From a checkpoint of a small transformer trained on Wikipedia.
Size: 13 layers, width 192, 12 heads of 32 (6 for keys and values), MLP 512 SwiGLU, vocabulary 4096, 8.29M parameters.
Architecture: rotary positions, no biases in attention or MLP.
Training: a variant of Adam for these matrices, 3871 steps.
Each number is 128 + 24 x the weight over the matrix's rms, rounded and kept within 0 to 255. Layers, rows and columns count from 0. Numbers have three digits each.

# layer 2 MLP down, 192x512, rms 0.0373, rows 109-159, columns 128-255
112155078149095098136128138151110145078158107138133143138144130127077108183113132153133103140127172163107129131118124128115128116140107085151119125134135153106150117130123135130124154090134168155112112107132149153085082145124158098162093108145104176112140161134124135117099121125133141153124123119143094101170093137087149097101157104111115099144120103145146125136177098128154081138141
147132099186120104099160130167130145135140131131138098124097115106128136103095106126139130135136100117141152130111080100169114155150110118123140102099127104129116134125125107121131138129127114114115143128105136152126153126169144119134119132162116159145104111160133159127082152155115101123143108121132115138132096096135159125126138156134096122113118130110121157096133136096125134134115
151136120104164165121144135166122181079114116115122117101120136107128159132164090109118137119130098142103113078119125109123136104134159171100112118114101115126133173121132146102134076124147153130099105142131106102123118137109116100131156149126114118108133095109120138184127147152110102121100172128118134121117162121112091159151160070197166138122098150114152132205117156112122162118203
122128102153120145128096132120132134165139137092131088122098126118137133139121150131157142171113104109119101112112145096157112107102129121100126149115123141109145130156170132134128112122140165108139123139120127102127126126113129170089128138114110106139108109138133132123137139122148095146152146138130126176113128179153178097105148136114115127164089165125128145109160113089126138103120
141133132108100140136114124139154143129165090165127116103111086125138125124108086129126152110105139135148137141123100128115111104157123135160113132114140158123135116140120126120123124108139114147129115106176142125123116106133114149088114089124151124144135102123138146125162101145114134101155143119126134090117172158141104127146088116148122124174097128148152099156133161142107128131135
122118112153151139104109133149108136110157112140117110108113152103137108151135175136188115119132079143175156146144197073121124149135152150125148124134126169129110127125101090113164152092162145150147123123113140115124096115118197117152129091135091113125181147174157125139135138144179115112146107119108101143191130156135119124101080160101100119114169099092138122087121105161113105116132
115115111119171127093139114129141109123091084138105147147144174117115115126131107117116121162108151167127144086148170153119160135106120122139086166149113141096116112123113184072079125110125179115065110116121115164124103123134133160148133124125165126127122122100127121126112132121149115156101125105110187182153131078114066163151143134112137056133137128113091091149147132131122105135106
129149162095145108140128105151096147142113136154144124079135128194114148087166107115110116121108160178159113144127120176152097122172126113135120130126136133125126124118142118098130118115116113137149139121131156080171146150171133115133129168125143107138111070127161106164144147147124088144159155149097116138138095154094168128143131124117139109167081163124158129185147126132150190152113
085158144102123152121096126159132122110149092123104121110108149108108122175122130132136133122117115142156143150162116123145162161134113111156130116134141107107128105152149145138161143103123132087086131104103130150150110095139153087117119133121130130122180120121130138127126154132097126150109099116094149157161120098084126132161105109094132150136128143136121133107142148120120119107174
119122106126131181119172084144141126125162162165135125093151094150143135145104151143108144148124131090083141143104105150114139205188124098069101134131113110111071158110099126115157153097129149117147116128129136112132117139105099131118116093121143103103117123165111177122150131129115162122128134109132083097132152146109143180118143138137112157154166121127173147105162151156100129145127
199179147158124176117113159148137081147122132134137104140165135118148107094117096124135125145142149124124142154105146142113158124147125132144124126118138115131160101146114075122086141165142114112109137116123096131102151164156144106133134145128082152147114157125110152111158167151136109083109108115155071083126101153107133112092113141067125142116163142127112089132118118142110167125166
111136115141113107148125104138133062153129116112141140098146136098107097133122151109106150135097105103130083122158122055160125134122171143091125139143142137126112145097127166157165126128125147122105113153104146116176112148141101118097166148145101108112113107137179112102149102130133059185135113127143141188113138160179111138106136134100127116072143109155069149060131119114149134112166
112121122123118101141082125125150157149129124162140108106140111116149136149134098106161114152128123145159115135108141150158125119089118135143155158113162132146120136149133128138097111116107090090145127132147157127111123138126122148110187116147124117144105133119119114125114135158106094161156121116107135124154117135132115115127115115138162120109097125155155134162107145144151121107130
158143117093121097122095122154149126132153126137143106152134158109144109146141137122148087106103153120124117116169128082144114122146144148150095155131136141124122141142118141178189152144150078159128153108095133161152141101120131137119123130150116129146117143122122101110113153134186140130116095122168111146119124094113086136179108135119102133118131108158099093102131147116159096126134
155103105145139129120134132155094132147095098148128138104098195110119120162136136161118152162096114089163103167107139126084093096113148166116099128136125138098111119169140105114126152135109093126155145086133081135118150135083150108112159153116140149141144154093139128118138169137136144098156116092171109149150151126104114133124120105155101121199105138101116151099120133140161152106130
157136174101086106140113094094121168152173134103137141143099105143124143087184124126117164107138112083125130135153173114159077101133108138138138161137121139117120109122139140125130104157092139103101122150094122132178115119149146120149116125144134152114122168129145151162100151176146123154151085136132149156133107113106170158112148128122118135087133117136133124141140104106107178113082
150113124150105134122142104139150161104166126102143131142091121120106093131146133159151103108106129106138105153124123097148134158130124093077152124128119096148104108111145143129187126132094131127126089145154122115116121125142108102101151117175095112161113131111125142146112115106138098073094067127098149132127109148120114083153108152097103123130097109134143146125092057090160151117132
160129125157111154132127159160143104147118141142125112103109084118136158144117135143136143170095136142141144136131125124126131182118109097128109141155120144127123117126150107142127117104083098150114112168127123092154171111106121147133118158171137121124138103158131130169118123129107146122126140119130152155103117118102084096159109136143106104192152139139122148156140109119149134084129
156121168098121184139148125187142139125110124146130120112144142127132089134107147097106095135122156129089082109103111131139129141098125183124080109126154148123126155122168135076139119171120078111142160116141123144136132116135109124113145127136108097149120045103146138152098149105174152121134095154119136100126155104138115120140144076083124113100124140118116105098085147095138098142110
135154176103131113144155130128126113129172122121100140142108118136100078144122160152133165142127130130137125133161122153123109104110144135134110133134162146150129131137170118116168129106126117142125145075126155156117100139110157131112069136156103157117140132116158133111113141119092100144115108108116088132113090106145161096091123119103163123129164130095134122093121084062134097162122
167120108100127126113114138109132096164118142122159157149138134123143164136132138164130102131098134073113182181124119160141086120139152123110152216112155145097136142157158139148136149140101149125139158132130134128129110105124151130133118116096133133090109163134119086151160154072158139128125137109150133105131157190178123168155134154107103144156117096115171086162172122145078174167096
098104097096134123124126124130157128114097143139148116148113123163114149107070145110120099123126147122123142165131143093116156104139102188109083166131108113121086086117141122108106073135145208116082118138102158144160113076127105129127146126174137140098141095080133154150060084162107108156115150117071116206123173118170155131135131107132118093125125169148168149166181122116111133163147
139147120081169144140112163108130114105161114137159117116127088104118121136123171165150140133091173051080133199146158161134114155128111133128123134109142125135157122112144106165195153143066139125144131132145114093118159155142154093108145107144093182135128193120150160107113174148158124099078123133128125120134108169096137102114145154109141149131150091182119147095116129062150164118166
111128143121109173130176156181111123143129147128104156154132104140071175128139098133109109109137112128102160123142117137110131085076098131134094099139163111139147136093159108067091117096140167104105130141140123150080148158138134114130109169144095120134139122123155137136123165121106124150126109120122119176135129138119086115118136091140130133118148151098107102098158188093188140109087
151144139122099181118093114154118113163106146169139137091149098176140146157124118119156128126136123149128116100123113107137132146110132170159136148114137144096117137139117097147127146150144113116126113114108109119116147137123087112111139075114127116119132101138097090126153097128120113114135147115116154023128169159147114147094130107089115139148163154158151099087125111115108124124154
138109104155122152141114117104146111167123118157070113158153126158148116125108163156113139157125159136117096116127088125134122103144131129119138163115126107105135119134117161146140160140113126146149149112138165138116119070097114127114099142177126121075104132115141087126156098145125106151107117093178137147131145103134096103097092143115138109123141106117126085114166112106110084126125
130123152121129076103140085115144129131146119088130143139143129089113113116130097121111138115140149153101112134134104139128155161111111125148143139131117123123142127108126169145111134146118110105121131126093093179169139142137108160134132092125138118127130124104062117091143132090141094148128145130130133149140116113139115111096142147121112144127128111143162061088163159153160094127115
143139070136097136123132164144137146131147174083131135138164128150138165124091127104141098110139109125125114122176097138158130148100124057105141178130125137092138134113102143127124120124107149114133167119103135110088132143122127139137136120132149133158115143115111133150092144135151134100168154149139093077100176137116113139104069155153127107076148161127168136131113140157124142098122
130139114166168126113093117125082102132118108145108106091114125122130132118115104135149136121188110115149151132157110187142107168160163106143117148121120097133137169092133160106116120120093150113139149129122125116105173151118109166159120097124119144108100123123129162169133132091092128090165114111117159080154132118110114113111128098153118095101133132135147145083149115096124149137144
126128091164115141125095118139126126116120133093125135100134130134119095143109117100128103108145115134120117107143111099183114188104123119150169186164148122123119158137109126124141105148068145145103112172118114145125130082145117170144149122079151130145152090101063130162123136162128127102112149146117113086126152100117138123098130151129127147125126131118149143106084116128112122125135
149108102144106149134111133147148136115130104162125124141128117121144076170120128180121121128117183141101112126074124150116173097151111087138175163082194150111157128113117157118111154124127107132153077110102176101096125144144124111142120146149156134114102132129122131094158130139105092093122076102094126082129120151122142139145114113103139096144117139092081131104114163117136113156152
136107147135150086165108127129128139112089133109102111132106066123132149150133141127126108097115106101121129153117140124123147155099127120153139129116090116148127156140117121110106109142148172125103114126151148114140108114153147158123114119131176122103144146110143169145112105164127151156098160129137135124129096163122162119115172133116152121164126144150142137119159117176123139147147
102097142067100100125121100086108070174120081130099184165083088143127151154141129135117115133138127113145141164142075176154114119141171111099159156133136132169146132137137128149121153139126125109162142079144132117098162106135141121139134093112138157110120153120124078117155141121125094128145128120143132094159130131128108148115111120129097099152155121148159143128150127137100114151109
137137102132138132143123133153131168121116135096095150167110149139102164094175135110132138128169134166128144158108107099091146124144095145167127106098145121129152134170112134098090123132150105120108158156097159101121116115135164162126093156164125123130098114137139109141136104113160132144138110121130129148159130121135156056067119192140141115138143120115112075121118152122145124153114
119147111105127155141147115064101127119130120101168127112146159098160094096149116130121130151115124126113134100172080151160139142159093083122136115152132179157129168113151102132116128124082121134128130096165119134155162098128107151147100116099129096136154113129143118156151105127100150097125123151137099152119124179095157146122149148147116150129115129112130139145079181104126160137093
144155135141132122172115129114160156131102144154126126107161105140132168138150123109127112131122111119078127180163155162120112102121113154140109128116138077128156102142152103115129091122144137129133096124140124138134145100099089134153144157125124178139142109120131102167100173117134127119106136135095103148107147113126136115136123137133142139118141116182135127102102177124107164126159
116124150130106122174131155165160105143131175121160117078131133109161148142110110132131131156200134084069172118102150108115130136118083115140168141148084136113140103152112071141144146138111133157104145110132085156095139100119112126114162151131177112129069109096090139123078137134185174136122126156114137108109125097095161128083095104135167166142138123144132118138177184163132171098137
134146135133109164109126081143124115093095140117101162120113158145108164113151108123100108140158158120078127107129157137130118116114099170141068084142153124100158165168121128101143141116151153128103148123113127153114097096151133120146133137108127080118154093176105110135085119125102110119117119117194104148100158071092127115060143134104141137129126122145146102150117122116143143150133
122117152107094145066121095120128105174119104130115126154095134148144151125136120098144147124096112103152122118142106146134090117139110074119095119095137101112084088122138119126069108072109152093081138171145123147168124113147156178088133118166086131097123154153122128151116103120094091133172149098093164116128200121109144130143135153117138100134129120129166096107152138150115086138143
143120139172112136129134122123129100139134155149080121144143148139119128111111140140132141118154097128139148115165135146119094097143107111092131106097128133113073140115160098137144152103139143127144104115154101131147125137121129144157123101098117121115150132086131128141150106098110126081111153139112106109152129147155138160172107098130122114101102129131124121101068106132133147159115
107121148140102131102094129106157128101114127101134110150096146140142159122114109116143142136130123151123110157115144129101114116136135159142151110112158127097124099123154182123189138069127104108141145133164124154132134137120133151137110134170105133126106130158133107115145094109173145164128164125155079125134108156157184133142120186132079130111157134136148163073123112193080103130070
131138137138122116119138140149121098110138105122142109113132115148138163101121096119091140128092092114134099145147075125122077119114108133116136085145133172093126099138096086151115124146130120113125141147154114090137139114157126100077123150171145087143086130099187112141103120190105106144148131139112111149129092099113096106131120192143150113132135112098165181110140081168139170105130
125163116145130104121149142115154107103098163134091151116130146127119088132109142138154119136175178131128109090101120086124113149130146138094145120072131119123143174127106127119128154118146095183194145139080154131095098145135146128151113111138110130137177089146105135124097136119134104149114114107143130152144123109136123121110115154099122158104146135157087087080076135099121120138155
134126134126153095135158141155145097103136103097150109123134155084144149162108128118127130110092110143139077143111136138130126074122157102171184154144111147147105110170098151116130099145121121144128130138137071143073124106161147171156129141134137167121119121117125123137144155085145129105150130104166124108098078116147094121156119118152111098153131100110113131152107163095114149121068
140139148110116132098113129082132143113113147138100104148140093168099176145075118162098105127119119097133181119137155158098137117124091106188148147108133114079115117127126137121107117160151131148116129129157111095134081103133098133165122118148157103149123082098136101099115120103144166141150137123141123073123120115110148112127108140153101125115154117167104161134165100133134165161072
116116123181113157153141110121108136132148102144137160144118123099145113161095152116115134112150155122116084125100165125091106112183096122130183102120132118106156104124173149117106136125078165171123089155121129097126159132125088133131123097121138141089133136172115104114105097081105163146118160088131143081110136133144107109143145124149120118114115116127125143122083117148148117103188
104115097113142079122096129103096161167149128124145147141108160133139100168108148154175156127099130109177119153101154156143144107168134150187208147111118134105116086136122125108152163123113157153115104131143105118144152108163152110114114138135111154115122175166130113136141118139155111154139149124149129132144079126082125088112135086142112133090129097175125128099134142150161147156131
155139135172125164073094131116092099149155124138125144141097186103120077160114100130081127156144130158113120155148107112099126142150066153119140097109180123105157112130119159087096164198094094150157110128096140108133139114129154160115115133084125103128158142149130175097094073115141133147107087116138157108119174080130126123029165136083107107119124119153096126052086137132183116124113
140139142112130150128127135090096143126123089115136115109125114135137112167128157146116100106144137073093110169143108100166110136173139165133163114121139137163090110141110110105139118129103158141124072108180136078149118119140120136104143113132137094090123102139134101128122146127150134149116106109168119094092128126098170108138162076130141135153107145125103116136160179178147132145143
133141144132125094066111137107103140121157099115121146102073175156128094172138163127096132115127161131141125153168137106159152156144118095133126133134138166146135138137113148093158152137141143119155122142101135132111094121123134133083115092157138156115148111102119119113114100095145123069127110103111123087133162152125135139100110111072124114154163137125116108079148105133126112120167
114143154142169101130110110125125095134115129099172115147131154113142128173071106160159169127131119132160164101158116151134149175133159113133107136075157145143141142136109109148162113114076115102144103109142117116069159151133119117101140122117157152084117184137105142086083117100117140151113122141175140148131135107142103128117127131135142134121072117133158142099142075174138107113136